config.yaml
n_layer: 13
n_head: 4
n_kv_head: 2
vocab_size: 8192
norm_place: "pre"
attn_scale: 0.177
bias: "none"
init_std_o: 0.00433
init_std_down: 0.00433
optimizer: "ademamix"
lr_mult_o: 0.699
beta1: 0.9
decay_fraction: 0.522
decay_shape: "linear"
doc_mask: false
Each number is 200 + 30 x the weight over its row's rms, rounded and kept within 0 to 999. Layers, rows and columns count from 0. The size before them is the row's rms in percent of the matrix's.

# up: layer 2 MLP up, 320x128, rms 0.0927, rows 252-269, columns 0-127
# down: layer 2 MLP down (transposed), 320x128, rms 0.0912, rows 252-269, columns 0-127
# gate: layer 2 MLP gate, 320x128, rms 0.0972, rows 253-270, columns 0-127
up252,102,261,219,177,186,200,219,248,260,180,197,171,203,224,151,165,256,169,214,180,219,162,203,146,193,201,170,224,207,205,181,224,228,179,271,249,215,220,167,217,148,180,245,179,227,194,204,177,172,183,201,193,152,198,189,230,186,235,226,140,177,292,264,196,219,226,245,258,175,225,162,236,170,228,207,197,187,210,191,240,201,251,173,208,197,199,207,185,236,179,236,240,180,160,214,190,224,182,184,152,230,199,205,192,158,205,181,180,193,193,200,179,225,183,186,144,242,221,222,176,247,189,199,165,229,203,167,177,184
down252,112,229,194,178,223,228,183,157,188,197,178,181,257,218,155,215,211,219,191,176,209,201,155,161,203,275,188,220,207,224,229,212,237,215,243,161,182,254,252,185,240,191,248,203,232,243,169,192,188,182,189,193,214,171,160,162,221,190,233,236,241,182,187,211,187,200,186,226,221,173,188,190,217,203,134,162,238,185,199,221,157,126,213,217,196,176,199,247,144,140,190,233,187,243,191,208,203,151,180,148,196,191,166,222,187,241,240,223,207,187,136,127,169,176,209,228,211,231,165,183,190,187,191,195,202,137,220,202,219
gate253,129,164,175,170,235,220,169,305,213,237,238,187,214,232,199,184,201,236,160,217,190,170,149,180,235,172,199,203,198,151,212,242,156,230,218,207,189,267,251,232,224,196,258,217,201,231,182,169,186,289,213,206,222,184,217,187,184,191,233,203,168,207,185,218,186,214,230,236,178,250,225,186,188,219,163,161,224,182,191,237,207,187,182,242,219,198,189,241,190,176,208,235,233,236,236,191,217,208,164,192,198,173,218,198,173,177,227,263,193,188,170,207,180,166,221,215,245,198,201,175,273,159,197,211,212,218,225,215,268
up253,113,227,248,231,210,191,168,198,240,163,204,168,206,194,198,182,166,171,197,215,200,197,185,209,208,196,128,165,197,216,264,225,189,178,190,184,297,224,166,217,175,146,209,207,218,167,188,199,190,197,217,208,180,127,226,163,230,161,153,228,200,198,193,232,177,250,216,218,242,189,205,221,221,174,185,183,201,228,239,163,219,173,222,181,230,187,234,231,227,214,248,127,274,172,192,198,233,194,152,180,164,182,169,163,190,224,178,217,250,218,216,230,191,246,199,224,165,173,130,190,192,209,241,188,150,173,195,204,193
down253,127,190,192,162,200,179,162,185,258,175,227,119,163,201,206,216,226,252,216,188,193,210,196,190,233,104,198,229,187,190,199,167,195,272,200,192,211,199,211,214,164,242,176,157,222,211,219,187,212,252,197,235,168,214,213,235,182,169,156,195,201,150,218,223,200,150,207,245,175,182,161,159,233,233,202,206,204,204,198,158,215,156,193,192,197,284,191,122,247,185,179,221,208,199,212,230,238,212,228,233,198,199,204,207,214,221,167,214,210,195,201,206,146,169,163,219,179,210,142,207,184,212,186,236,181,242,252,176,165
gate254,105,231,164,237,225,223,170,242,241,177,179,212,237,254,185,213,238,217,169,141,203,227,198,229,228,206,183,185,201,199,170,185,253,196,181,204,268,185,199,195,239,221,222,224,230,179,233,217,205,206,224,205,169,200,189,220,271,212,144,258,189,165,230,166,227,155,161,198,128,132,199,233,197,224,168,203,173,227,197,128,186,226,227,243,211,217,220,197,186,210,174,221,178,241,202,219,177,220,193,164,217,186,146,194,223,161,196,195,200,146,182,193,242,196,144,210,231,188,173,175,197,225,233,206,180,181,154,148,163
up254,106,214,206,147,184,109,197,190,216,218,208,214,208,241,207,175,198,200,159,248,197,189,202,229,292,218,179,223,200,168,212,166,193,192,233,213,213,182,174,200,217,196,262,230,206,218,265,194,228,213,180,165,266,223,186,239,236,197,167,217,207,159,209,225,209,224,225,181,204,242,224,240,164,197,173,233,198,207,181,167,259,189,210,194,143,183,149,175,171,190,228,253,168,196,174,241,172,199,230,250,207,208,223,207,190,232,210,204,201,206,137,222,159,200,286,228,234,230,174,217,169,174,199,166,206,240,210,200,205
down254,108,237,191,245,210,221,264,200,158,208,213,192,145,182,191,189,123,239,166,186,191,217,221,193,169,213,200,158,208,164,154,227,244,158,186,203,187,154,210,206,188,198,194,189,198,186,169,184,248,253,285,210,168,213,152,174,201,148,161,187,263,214,184,222,197,235,177,251,188,235,204,185,210,187,195,175,214,225,168,226,174,203,223,229,212,226,253,202,216,168,219,232,177,216,248,219,260,238,185,168,172,143,191,190,170,190,178,162,205,217,198,194,218,239,209,187,155,195,199,238,198,173,203,216,180,141,273,206,199
gate255,109,225,205,146,216,208,148,229,176,190,227,199,214,224,198,174,196,231,178,167,240,141,175,183,242,178,230,213,180,195,161,218,176,193,197,199,278,207,194,271,221,217,182,220,208,182,204,212,167,242,251,190,202,185,192,216,263,157,122,206,243,172,147,213,185,205,215,213,237,215,229,197,195,188,237,206,160,231,179,218,181,263,225,181,201,238,209,232,213,169,211,268,213,251,192,208,204,178,255,164,199,157,211,131,208,201,170,214,249,161,196,145,206,231,198,229,188,191,210,184,225,182,188,228,197,248,158,210,186
up255,105,213,186,248,183,219,250,171,232,186,194,131,139,164,205,215,220,176,182,233,171,220,211,178,198,204,229,170,236,248,192,147,164,169,206,231,180,222,165,191,210,153,198,218,235,211,129,196,252,169,156,213,216,184,210,154,224,207,242,174,246,237,223,221,184,180,158,246,175,206,222,133,209,236,213,200,205,197,183,203,244,158,214,163,187,153,200,215,175,202,202,199,189,191,210,186,110,207,179,202,223,214,212,187,153,202,224,220,149,259,243,226,198,156,245,172,209,205,246,171,211,174,179,188,156,182,178,205,187
down255,115,185,192,189,180,207,192,194,172,194,160,154,175,188,268,164,231,248,203,192,217,216,228,180,169,119,182,212,200,206,216,241,194,200,156,184,262,227,182,164,231,167,154,191,235,111,210,151,203,175,194,217,218,172,199,184,191,199,171,147,210,243,222,231,205,216,140,150,173,211,180,197,185,216,205,189,173,186,215,212,203,295,224,209,204,155,216,239,190,188,204,185,198,230,216,219,182,242,259,182,234,141,216,188,228,210,195,212,183,185,199,201,239,183,227,205,206,169,210,220,191,186,193,149,251,254,229,213,254
gate256,106,226,215,203,248,170,191,177,193,240,228,209,188,206,197,204,164,205,181,206,194,194,244,149,258,213,243,164,142,141,227,176,252,238,218,241,198,172,245,219,257,173,207,170,261,197,196,234,181,254,215,156,201,227,186,202,242,189,172,231,215,166,165,260,190,243,181,179,215,192,230,242,216,175,222,182,196,243,164,230,184,184,224,221,198,189,211,218,249,203,228,204,211,248,202,195,231,251,192,175,162,188,173,181,188,261,202,213,190,195,200,182,231,142,229,198,117,188,200,153,221,180,168,219,147,199,230,216,209
up256,122,234,179,172,227,175,178,193,156,200,225,198,185,217,218,238,152,219,187,226,212,172,220,182,244,248,208,201,158,161,235,161,244,208,248,236,172,162,249,221,220,165,217,133,243,234,209,210,199,238,194,193,178,205,231,207,214,172,179,200,179,167,175,263,210,226,224,186,237,183,250,191,220,145,193,216,153,269,182,240,219,150,246,184,182,227,239,225,230,188,192,211,185,227,199,190,229,256,141,198,148,204,200,160,232,292,226,174,203,190,186,183,211,180,216,196,185,149,196,207,204,199,192,207,171,205,174,242,181
down256,088,218,174,194,202,210,207,192,171,189,192,211,222,228,195,182,191,211,199,225,239,174,220,238,161,467,151,219,214,206,213,203,196,169,195,215,189,211,194,226,180,195,235,174,211,183,239,198,220,202,196,198,188,214,216,175,203,175,173,207,212,176,163,200,220,231,223,215,220,190,199,194,202,196,205,164,198,217,229,193,198,205,214,192,224,221,187,183,196,195,207,182,181,167,193,222,217,205,195,183,196,204,195,204,199,184,199,228,209,199,192,246,201,230,215,228,209,209,179,179,188,190,179,200,180,170,188,193,188
gate257,106,235,188,223,202,147,116,227,212,176,168,230,209,215,247,223,160,216,144,189,220,205,231,191,197,209,211,198,198,169,194,260,242,238,139,203,178,214,175,196,196,216,217,183,227,159,224,228,219,202,167,177,160,201,163,240,189,169,230,238,165,181,185,183,196,217,156,176,240,214,242,235,187,178,247,243,211,259,188,189,197,180,232,175,205,156,196,183,250,207,239,204,173,174,244,196,173,224,133,206,181,190,172,198,145,229,163,202,183,262,198,217,177,220,220,165,185,149,222,172,229,230,220,205,145,240,208,212,250
up257,113,228,181,185,202,203,170,211,223,206,156,194,224,192,191,228,211,174,218,167,211,199,138,227,284,199,222,213,176,192,213,223,176,218,236,225,201,226,223,167,198,178,160,245,227,180,226,215,190,212,177,204,243,169,217,170,216,203,176,211,137,166,219,211,202,223,212,251,225,172,283,239,211,214,240,214,175,187,193,254,194,239,148,184,253,149,220,221,190,159,168,215,227,274,196,254,128,143,201,206,223,181,173,222,236,198,212,225,188,187,159,180,154,175,189,186,208,142,215,216,194,216,199,225,235,183,243,186,246
down257,115,178,184,168,172,211,301,215,252,220,257,140,228,227,171,199,218,170,241,169,194,204,187,196,224,213,231,224,179,198,216,169,196,216,213,219,191,146,199,198,168,169,196,206,196,212,155,234,199,221,164,193,207,211,187,149,182,255,132,198,209,230,195,218,173,181,226,239,160,202,203,220,217,225,190,211,200,191,182,182,247,193,195,171,216,259,219,191,212,201,164,244,251,258,192,209,216,161,210,209,252,162,193,158,220,251,265,207,245,162,269,190,220,214,202,194,211,223,195,247,171,189,185,213,208,205,234,162,142
gate258,088,183,193,146,206,230,208,157,189,208,183,210,172,258,235,150,256,206,251,182,149,218,221,206,237,190,243,199,173,177,136,158,224,173,191,204,140,165,181,212,180,164,179,221,203,218,257,184,214,188,230,180,145,216,182,132,238,191,180,216,221,229,229,198,165,234,218,269,175,189,202,219,191,202,222,207,160,205,221,209,202,221,207,205,164,187,216,234,251,218,192,139,263,236,193,201,175,199,202,201,231,196,209,218,222,198,182,256,168,205,146,213,229,228,238,215,240,180,184,156,174,187,183,236,163,252,166,210,233
up258,104,184,210,139,226,192,197,205,182,251,199,193,218,223,215,187,199,185,284,222,213,183,243,214,193,219,207,228,162,195,217,160,200,179,227,174,164,164,223,184,174,193,178,203,186,194,237,202,212,159,238,193,156,191,231,128,210,206,175,175,191,183,219,219,164,238,202,256,176,222,252,190,188,186,183,237,204,223,182,222,181,242,202,210,164,212,255,211,291,234,169,185,224,236,180,181,170,230,189,189,222,150,250,211,233,191,170,237,178,223,135,198,179,241,229,234,246,239,199,200,162,205,130,199,174,185,219,265,223
down258,096,220,192,198,218,152,250,215,193,182,217,215,202,157,205,256,178,231,244,216,210,174,202,186,204,415,198,219,180,194,206,226,194,187,291,219,226,212,180,254,173,208,194,214,183,193,183,213,191,178,188,255,183,190,215,159,197,157,190,188,156,162,188,218,194,184,197,189,209,196,220,191,188,213,230,202,187,198,187,163,183,223,178,175,205,228,196,199,185,219,179,211,185,167,165,181,199,218,226,179,184,165,213,190,205,187,204,205,189,217,229,212,177,190,195,205,263,192,224,210,227,203,221,222,203,203,212,232,210
gate259,116,217,192,251,209,177,148,197,191,203,183,126,199,205,244,217,211,210,192,213,154,200,200,182,242,194,226,133,184,180,233,225,282,217,207,211,179,215,203,230,224,179,249,146,169,199,196,220,232,225,200,225,164,212,192,181,187,271,227,246,202,211,187,187,242,187,199,230,208,233,230,238,193,227,156,166,236,263,193,188,246,170,213,239,172,195,199,177,215,194,184,179,182,195,221,173,241,227,169,197,199,194,226,258,211,212,206,201,138,175,197,252,232,145,188,145,201,190,168,236,242,238,156,188,219,142,239,206,208
up259,113,145,230,190,206,187,259,216,206,204,173,213,203,238,212,187,241,180,257,187,242,183,190,194,174,207,169,227,227,195,222,199,179,213,153,191,183,233,190,192,149,159,152,177,208,181,192,180,224,156,156,175,211,175,219,216,225,203,176,139,182,244,218,208,153,189,248,186,167,161,143,172,184,228,244,213,228,229,240,211,229,158,169,134,200,167,180,224,206,176,231,111,230,190,166,213,184,183,228,216,147,162,188,167,185,249,199,183,193,219,232,231,167,253,220,149,219,200,202,190,166,190,217,207,212,236,157,156,222
down259,095,192,215,182,201,216,198,180,204,193,197,203,211,228,173,209,227,221,254,213,192,216,169,183,217,47,221,169,170,224,152,211,196,185,193,167,214,219,269,186,209,191,194,250,227,211,264,155,208,197,203,199,185,165,211,200,191,207,189,167,263,215,210,164,206,169,199,234,189,193,191,152,233,205,196,197,192,159,194,191,234,150,231,184,196,175,232,177,192,189,147,195,125,194,271,210,226,162,164,155,129,206,201,169,203,163,220,193,162,186,201,185,211,224,223,188,241,212,218,176,178,231,162,193,196,211,206,228,186
gate260,110,207,251,240,212,212,160,231,237,212,200,164,178,171,194,172,187,194,157,197,189,259,191,221,195,188,210,188,166,168,224,195,231,204,196,188,188,240,191,171,142,241,169,153,195,200,162,200,228,239,189,222,241,178,250,174,248,222,189,209,179,189,209,202,205,252,228,252,99,148,189,258,183,187,254,152,195,194,198,164,242,220,191,160,174,209,191,187,186,170,232,197,203,134,216,119,220,177,160,239,221,208,189,183,225,154,188,199,202,168,205,230,155,149,189,151,188,223,195,198,218,202,179,204,187,197,218,193,244
up260,110,158,196,170,213,175,212,199,183,195,202,182,195,166,227,188,196,236,207,223,205,182,223,177,203,220,253,163,211,215,169,201,181,129,181,148,196,228,144,235,174,198,193,187,172,217,242,237,234,212,199,219,190,184,213,180,146,209,175,143,249,180,161,209,234,206,223,242,159,188,213,221,172,241,167,190,255,161,210,168,192,229,202,214,128,209,225,186,216,204,211,188,265,207,188,236,195,197,210,228,218,203,227,295,190,200,190,163,141,175,205,189,208,218,187,239,148,215,198,245,103,208,192,149,220,180,179,215,229
down260,106,135,221,246,183,233,170,205,221,156,188,202,216,207,191,180,198,190,243,278,215,176,245,205,170,133,185,158,217,262,228,166,252,152,201,241,249,218,205,217,179,211,235,171,178,218,244,214,187,192,198,178,209,194,192,159,180,233,212,165,261,197,204,176,194,221,195,261,219,176,181,210,175,212,202,211,208,247,178,214,146,260,254,178,169,254,215,181,204,212,249,154,206,183,253,198,175,187,176,156,201,178,248,226,215,184,201,176,198,218,214,196,230,163,180,200,168,199,232,147,202,208,197,178,234,174,148,185,189
gate261,119,215,234,217,212,201,115,234,222,238,185,170,176,244,205,227,203,173,188,131,191,201,201,216,260,199,185,182,170,158,222,237,214,216,161,231,153,155,153,212,187,193,164,199,219,229,124,211,210,222,203,217,236,210,192,202,209,251,195,150,234,203,203,126,247,225,223,205,183,203,157,237,183,261,202,210,195,156,172,150,187,206,215,204,199,193,203,205,169,161,223,217,174,213,196,228,199,149,170,194,257,159,165,171,186,211,198,226,249,179,244,223,195,226,169,199,214,137,200,221,192,223,228,153,154,202,196,202,169
up261,098,245,233,198,210,176,204,191,208,177,215,226,216,238,167,200,204,234,172,198,195,196,229,201,214,190,190,183,242,236,191,219,202,265,195,197,161,189,179,171,175,224,156,186,217,209,189,241,176,172,262,168,194,216,234,240,201,226,249,180,197,152,188,197,224,171,230,168,188,278,226,231,203,145,231,225,163,156,205,210,207,202,211,184,191,175,203,161,170,183,197,165,200,211,166,188,157,171,241,168,206,155,202,244,230,115,144,136,249,284,215,222,198,197,229,139,240,209,179,225,249,221,214,187,225,202,211,189,188
down261,101,229,192,182,224,204,180,225,221,242,254,193,191,194,191,150,249,162,175,172,229,159,253,188,229,289,262,211,173,203,236,178,209,165,188,243,226,211,244,173,164,181,227,196,226,193,212,170,228,243,154,246,230,194,165,153,237,169,204,214,186,187,216,208,261,238,175,208,129,204,154,199,221,197,198,201,230,188,172,264,186,194,147,181,202,208,198,245,214,171,215,186,174,206,176,194,180,248,229,196,280,219,224,203,212,220,203,234,245,166,215,191,184,190,243,213,197,222,198,200,174,139,218,206,206,234,200,196,220
gate262,083,205,159,191,274,165,159,180,218,181,222,198,264,250,183,230,189,180,223,167,152,253,224,179,209,195,196,229,221,218,172,197,256,226,206,215,212,216,250,162,204,155,171,246,190,221,213,218,221,231,163,211,189,199,180,217,231,143,207,222,148,163,170,179,187,140,166,227,144,237,199,188,204,245,260,194,202,227,212,199,205,199,241,154,156,187,229,229,196,183,190,227,149,234,185,205,192,183,250,171,207,242,184,216,198,247,191,211,129,186,219,163,204,154,169,137,185,224,220,226,217,219,217,203,210,186,181,207,231
up262,101,152,161,170,224,177,204,187,229,162,254,264,188,159,240,170,159,195,162,132,211,182,211,230,162,212,191,185,189,145,242,186,195,164,174,215,159,223,168,187,196,200,232,183,204,216,206,207,228,181,209,227,178,201,161,184,234,216,220,182,209,215,186,183,198,225,214,211,231,181,203,226,228,159,200,199,164,217,243,201,260,192,221,202,162,185,221,231,191,251,184,236,219,164,207,117,193,259,191,243,205,175,209,157,223,255,194,148,202,205,215,201,200,203,292,202,179,187,184,178,189,168,172,240,177,261,158,236,226
down262,096,220,266,252,161,232,230,174,176,213,205,185,195,191,184,163,174,203,217,188,186,231,151,219,211,264,164,199,259,229,213,238,212,212,199,215,165,145,140,174,204,186,198,185,246,231,209,162,200,205,196,167,188,212,188,202,187,226,223,154,201,198,237,216,182,189,208,252,201,156,225,170,174,252,188,218,217,198,164,207,203,220,198,273,239,234,209,227,196,161,123,225,222,229,207,170,192,220,156,203,256,132,223,211,168,133,230,231,244,218,178,222,237,246,196,216,201,224,176,188,220,196,206,253,237,224,194,182,204
gate263,093,195,104,183,230,212,199,143,193,211,236,269,226,207,182,205,198,178,167,204,223,176,184,193,173,223,222,205,222,178,146,169,195,237,169,185,192,253,212,247,184,195,231,232,162,192,224,218,229,195,148,195,223,216,248,245,251,200,173,186,179,218,250,195,156,185,211,198,226,186,167,200,197,232,204,214,172,188,177,238,193,205,241,162,190,170,203,216,188,228,223,204,219,261,187,197,197,238,137,266,220,186,168,169,222,167,198,155,219,181,159,184,122,218,202,175,227,156,215,176,238,203,159,210,208,175,199,188,266
up263,091,215,184,193,213,205,194,197,226,218,161,182,227,198,188,214,212,177,236,148,219,203,229,202,240,191,206,185,191,211,170,215,208,174,170,231,190,220,241,238,236,230,193,208,215,231,199,227,231,190,220,249,204,181,173,139,203,182,228,205,177,175,78,173,183,203,200,175,141,187,242,183,219,212,238,232,166,164,230,232,197,209,261,230,196,222,173,277,160,201,127,203,203,177,202,198,193,232,226,186,164,232,176,154,175,200,206,210,184,207,243,188,267,209,243,187,171,174,237,181,221,225,283,182,183,206,164,207,234
down263,099,198,216,169,209,234,176,229,182,213,184,161,172,193,183,191,175,217,173,165,162,237,215,198,151,106,146,228,188,242,208,212,185,180,166,203,214,162,211,211,189,210,205,178,164,233,204,173,211,186,179,193,211,211,221,191,196,167,198,191,161,248,185,184,189,151,242,163,128,165,246,125,204,210,216,223,189,166,244,178,178,191,220,188,232,204,205,165,200,218,195,244,239,222,201,235,195,149,181,200,167,187,243,210,197,169,215,160,199,185,176,163,295,183,160,199,186,201,155,181,129,153,219,156,161,182,225,211,195
gate264,123,209,230,211,193,202,199,212,188,276,162,253,174,161,235,210,181,221,222,216,179,228,215,179,223,183,229,209,210,171,225,212,196,184,199,217,191,176,219,195,198,160,141,233,250,169,184,171,242,228,171,174,220,183,188,219,223,224,128,201,236,189,238,192,257,219,209,249,236,168,227,202,162,186,183,205,196,191,151,200,205,255,149,176,186,176,182,139,203,159,183,248,205,218,198,197,209,201,211,218,208,220,200,179,164,212,199,204,156,276,143,236,212,181,168,203,201,231,166,169,171,188,193,120,181,260,122,201,210
up264,102,229,162,194,194,183,231,190,181,205,158,147,186,217,213,186,175,195,164,190,209,173,261,188,166,198,191,189,205,188,193,165,219,200,233,186,229,131,147,215,128,182,252,198,159,208,256,191,175,203,187,189,125,220,202,227,184,171,194,275,227,208,191,156,224,210,217,198,185,174,195,182,160,231,214,155,213,205,220,242,168,204,226,158,199,242,192,228,190,212,247,214,159,211,248,176,238,209,221,210,164,180,186,156,211,150,210,230,199,192,205,190,187,249,141,128,201,265,187,193,204,274,218,216,196,201,175,196,228
down264,104,225,172,178,180,156,200,228,212,255,255,209,242,217,145,216,158,239,181,210,173,229,205,157,180,263,228,234,203,166,195,210,221,217,171,229,196,243,237,166,195,167,152,185,246,207,158,188,223,215,198,205,167,217,157,238,192,203,237,233,172,221,212,219,199,201,268,192,154,167,228,214,189,217,215,168,218,233,222,232,221,219,165,237,139,134,187,185,188,176,211,236,212,211,242,187,155,166,209,252,169,165,147,165,225,179,197,241,262,186,186,208,213,251,214,209,231,215,173,216,201,194,201,243,191,177,199,215,146
gate265,084,227,212,239,131,157,156,189,228,242,152,163,195,168,218,234,207,177,186,167,184,187,197,178,203,178,215,164,153,206,239,232,201,225,204,245,237,137,231,178,200,210,220,164,210,206,173,204,217,175,224,188,246,212,202,157,190,213,186,246,180,147,228,220,177,200,216,214,181,172,169,231,149,218,197,228,225,199,150,184,213,169,192,177,206,254,176,234,174,196,232,240,194,204,220,204,172,208,230,221,219,197,188,149,172,183,200,265,212,261,162,263,205,196,172,206,260,143,258,224,232,254,180,220,164,244,206,208,199
up265,096,146,205,212,186,199,185,234,186,173,135,159,218,210,221,251,189,239,179,197,236,208,138,225,253,247,216,186,240,225,215,188,187,191,223,206,217,182,192,181,204,193,217,182,157,204,274,176,191,198,197,198,184,197,237,224,154,193,168,166,151,227,201,197,178,218,216,243,208,168,222,219,215,202,202,225,203,158,244,203,207,218,150,181,226,220,137,228,125,267,206,198,214,194,164,169,195,230,181,162,194,202,170,175,170,163,215,161,245,189,275,236,230,224,187,146,224,181,152,204,195,232,179,220,144,228,191,215,237
down265,097,258,252,212,178,237,250,243,180,169,147,189,200,197,157,194,213,191,187,235,184,229,223,184,204,236,169,246,184,171,152,201,205,202,193,190,185,218,215,179,155,167,212,212,216,247,205,197,220,166,181,185,164,198,196,174,224,162,188,142,127,243,229,184,252,180,222,177,179,197,176,201,126,218,203,176,178,267,188,195,160,132,175,231,136,186,182,237,240,140,187,175,162,177,206,196,172,196,197,200,226,186,179,148,229,172,232,212,237,193,150,171,228,226,197,233,234,206,186,194,181,189,224,189,253,217,187,208,181
gate266,077,245,206,188,215,159,261,218,240,170,209,170,185,169,191,257,197,214,259,223,242,190,182,167,195,241,164,248,216,200,228,196,198,167,239,185,171,202,218,231,202,248,199,178,230,180,201,212,175,195,230,232,202,140,267,223,156,170,214,186,171,184,165,206,223,208,221,205,257,207,205,180,176,159,190,205,150,219,225,262,191,181,209,204,239,192,263,167,218,171,187,238,204,169,194,186,190,218,211,184,227,198,225,216,245,175,249,188,180,215,167,204,194,253,235,236,199,175,261,201,174,210,198,218,274,157,257,241,168
up266,080,188,198,181,159,180,174,199,148,186,137,204,183,156,212,228,204,245,197,216,206,203,196,258,202,245,190,209,177,133,215,202,155,217,257,146,200,184,231,182,231,215,192,178,195,188,192,187,207,169,197,278,202,175,230,202,195,184,175,176,165,213,226,262,222,172,195,178,195,147,220,205,208,171,273,206,165,223,203,195,196,198,222,220,196,193,191,229,233,197,150,164,168,157,182,202,162,212,189,191,149,215,221,155,239,207,209,173,216,160,243,205,143,201,163,209,253,208,219,261,254,132,195,232,215,192,234,244,227
down266,066,197,268,243,216,246,158,203,194,222,193,218,191,248,165,165,256,177,149,181,179,241,201,184,184,260,227,146,206,206,161,205,221,241,101,239,200,211,213,168,194,160,185,226,215,231,201,184,205,201,169,152,183,257,121,173,243,195,198,226,219,174,202,171,176,192,180,222,169,202,199,227,202,244,204,204,283,184,164,185,212,204,199,208,160,167,168,213,193,180,230,172,221,231,208,180,231,178,199,211,193,187,113,207,166,186,195,206,223,208,193,172,205,169,190,186,174,214,169,163,210,202,203,181,168,231,187,149,202
gate267,100,204,214,226,166,260,168,244,145,197,163,177,173,195,169,150,229,196,169,169,174,190,202,204,208,182,189,185,164,160,202,161,217,216,209,236,192,205,196,193,160,178,196,160,201,249,215,190,134,189,171,171,220,206,210,210,226,197,207,227,254,197,241,176,252,178,203,198,166,110,252,203,231,233,178,217,171,144,209,216,124,150,214,244,163,174,215,214,210,181,218,189,166,186,159,184,177,157,139,207,182,174,208,223,142,177,179,245,195,188,170,225,183,187,173,198,215,220,164,194,245,203,230,155,167,217,216,156,218
up267,101,200,192,238,208,198,147,186,178,179,210,134,149,195,175,207,167,197,217,165,197,243,185,212,204,193,180,222,219,171,203,168,233,186,248,220,201,156,234,207,227,174,184,153,222,203,192,237,225,225,187,233,225,166,217,211,190,183,244,215,208,153,177,253,249,184,156,173,144,174,255,186,184,197,189,139,198,217,272,202,179,171,225,225,178,170,265,208,227,176,204,211,159,200,132,153,143,179,168,185,191,186,198,217,194,236,199,219,200,157,187,219,158,171,147,178,229,212,231,247,239,228,244,179,187,208,249,204,169
down267,110,187,169,180,229,168,228,175,196,210,226,190,229,201,203,225,204,151,184,204,205,219,192,193,240,250,182,228,205,187,234,222,187,253,255,175,240,261,224,210,226,178,220,198,219,196,200,190,205,194,212,241,251,168,200,211,222,219,220,245,189,196,175,213,216,237,208,195,154,154,258,155,232,244,227,208,165,219,200,250,210,207,239,191,180,157,254,285,191,239,201,236,217,161,201,188,260,187,199,167,156,238,214,171,206,240,183,152,187,155,261,240,198,257,176,179,226,221,191,211,237,198,133,243,227,205,201,213,195
gate268,095,180,254,234,232,212,174,215,175,242,184,227,181,178,196,195,221,135,155,203,137,239,160,199,185,199,208,190,202,161,220,150,202,162,197,198,188,175,174,196,211,172,222,204,203,216,150,244,151,196,200,175,222,176,226,143,206,251,220,237,234,194,183,241,195,192,256,195,224,183,221,207,230,190,160,166,254,139,159,231,203,153,159,183,186,124,251,214,225,205,181,200,171,194,192,215,220,219,153,178,233,187,199,264,165,191,178,243,178,205,145,188,205,194,197,212,150,165,166,174,254,226,175,209,209,193,229,182,226
up268,088,142,194,197,186,221,163,199,177,108,232,214,203,228,177,180,175,215,176,214,214,211,212,208,180,191,176,151,256,194,211,249,223,242,191,141,187,220,227,179,207,233,119,221,156,169,207,261,197,168,213,213,223,193,150,219,212,213,155,148,161,216,169,167,146,174,182,153,203,184,249,234,210,229,245,215,198,189,175,211,171,238,190,221,186,201,162,250,160,201,219,176,167,136,179,193,225,234,239,181,195,180,178,214,223,211,185,150,186,229,203,225,195,135,216,184,175,196,152,180,156,223,188,205,211,197,193,196,224
down268,104,210,181,239,161,207,215,199,189,211,163,208,205,213,220,191,249,165,165,212,155,169,207,233,232,168,200,154,251,227,191,205,217,214,179,210,248,232,162,188,224,192,214,205,222,206,206,178,198,155,229,154,210,198,182,172,208,238,229,165,160,196,167,234,187,246,218,247,227,255,210,214,238,160,192,244,253,180,167,186,210,191,133,191,252,235,196,184,203,195,183,145,201,142,169,233,154,237,158,233,226,187,222,175,184,257,183,177,199,246,189,184,218,184,229,220,245,129,290,183,217,200,196,215,212,206,203,180,162
gate269,101,188,222,159,179,189,187,168,227,268,236,200,215,185,221,219,201,203,220,243,184,198,239,175,133,175,191,229,224,142,133,158,182,202,225,193,196,180,185,189,211,181,171,158,219,188,186,210,227,191,189,180,201,169,217,234,258,106,223,170,266,196,187,194,185,235,181,217,183,187,151,253,221,193,238,247,167,211,195,206,157,214,222,180,147,196,220,198,244,200,229,176,181,193,193,227,175,198,197,221,152,189,240,128,179,177,195,194,183,218,141,171,192,146,173,147,210,149,225,177,161,212,197,189,191,179,186,237,222
up269,099,223,267,174,238,223,168,259,187,221,154,175,212,205,194,265,257,220,186,189,183,262,231,154,180,193,208,201,247,186,189,204,182,169,203,200,218,200,196,265,172,188,233,160,196,180,167,157,169,162,207,224,250,192,215,218,240,128,215,230,182,147,207,182,213,260,181,180,215,182,170,212,213,226,170,217,177,181,160,180,204,146,162,194,181,211,236,151,196,220,208,224,161,176,208,263,182,173,183,192,175,206,205,145,210,210,207,192,218,203,170,190,163,131,139,177,226,181,170,233,192,241,210,222,186,215,171,188,207
down269,108,245,217,201,258,206,209,190,220,182,252,220,229,204,201,185,181,221,203,193,193,160,238,177,225,240,219,207,189,196,207,196,177,178,201,213,251,168,192,264,187,196,211,171,237,229,202,186,201,160,228,204,223,197,177,256,180,192,228,217,210,188,115,265,179,254,231,167,177,219,249,276,195,185,152,270,210,214,144,240,242,202,181,194,172,202,211,160,220,214,220,182,148,190,233,221,276,226,209,217,206,193,190,195,203,238,228,176,199,171,199,159,174,193,258,173,233,167,210,155,231,204,169,232,189,206,217,248,207
gate270,118,209,200,254,183,195,182,190,177,242,205,186,140,184,184,220,215,152,169,237,203,188,253,182,235,177,209,179,255,183,183,211,213,194,158,194,200,220,182,218,200,187,245,164,180,176,164,191,213,214,190,179,141,191,187,121,214,159,251,273,206,257,164,174,218,217,183,174,152,223,189,214,216,239,177,218,232,180,171,195,184,232,190,220,157,174,230,208,194,177,235,157,211,176,174,189,232,158,211,220,106,182,215,236,206,237,184,222,229,154,210,223,151,208,193,197,197,206,206,204,196,157,259,188,244,176,222,184,135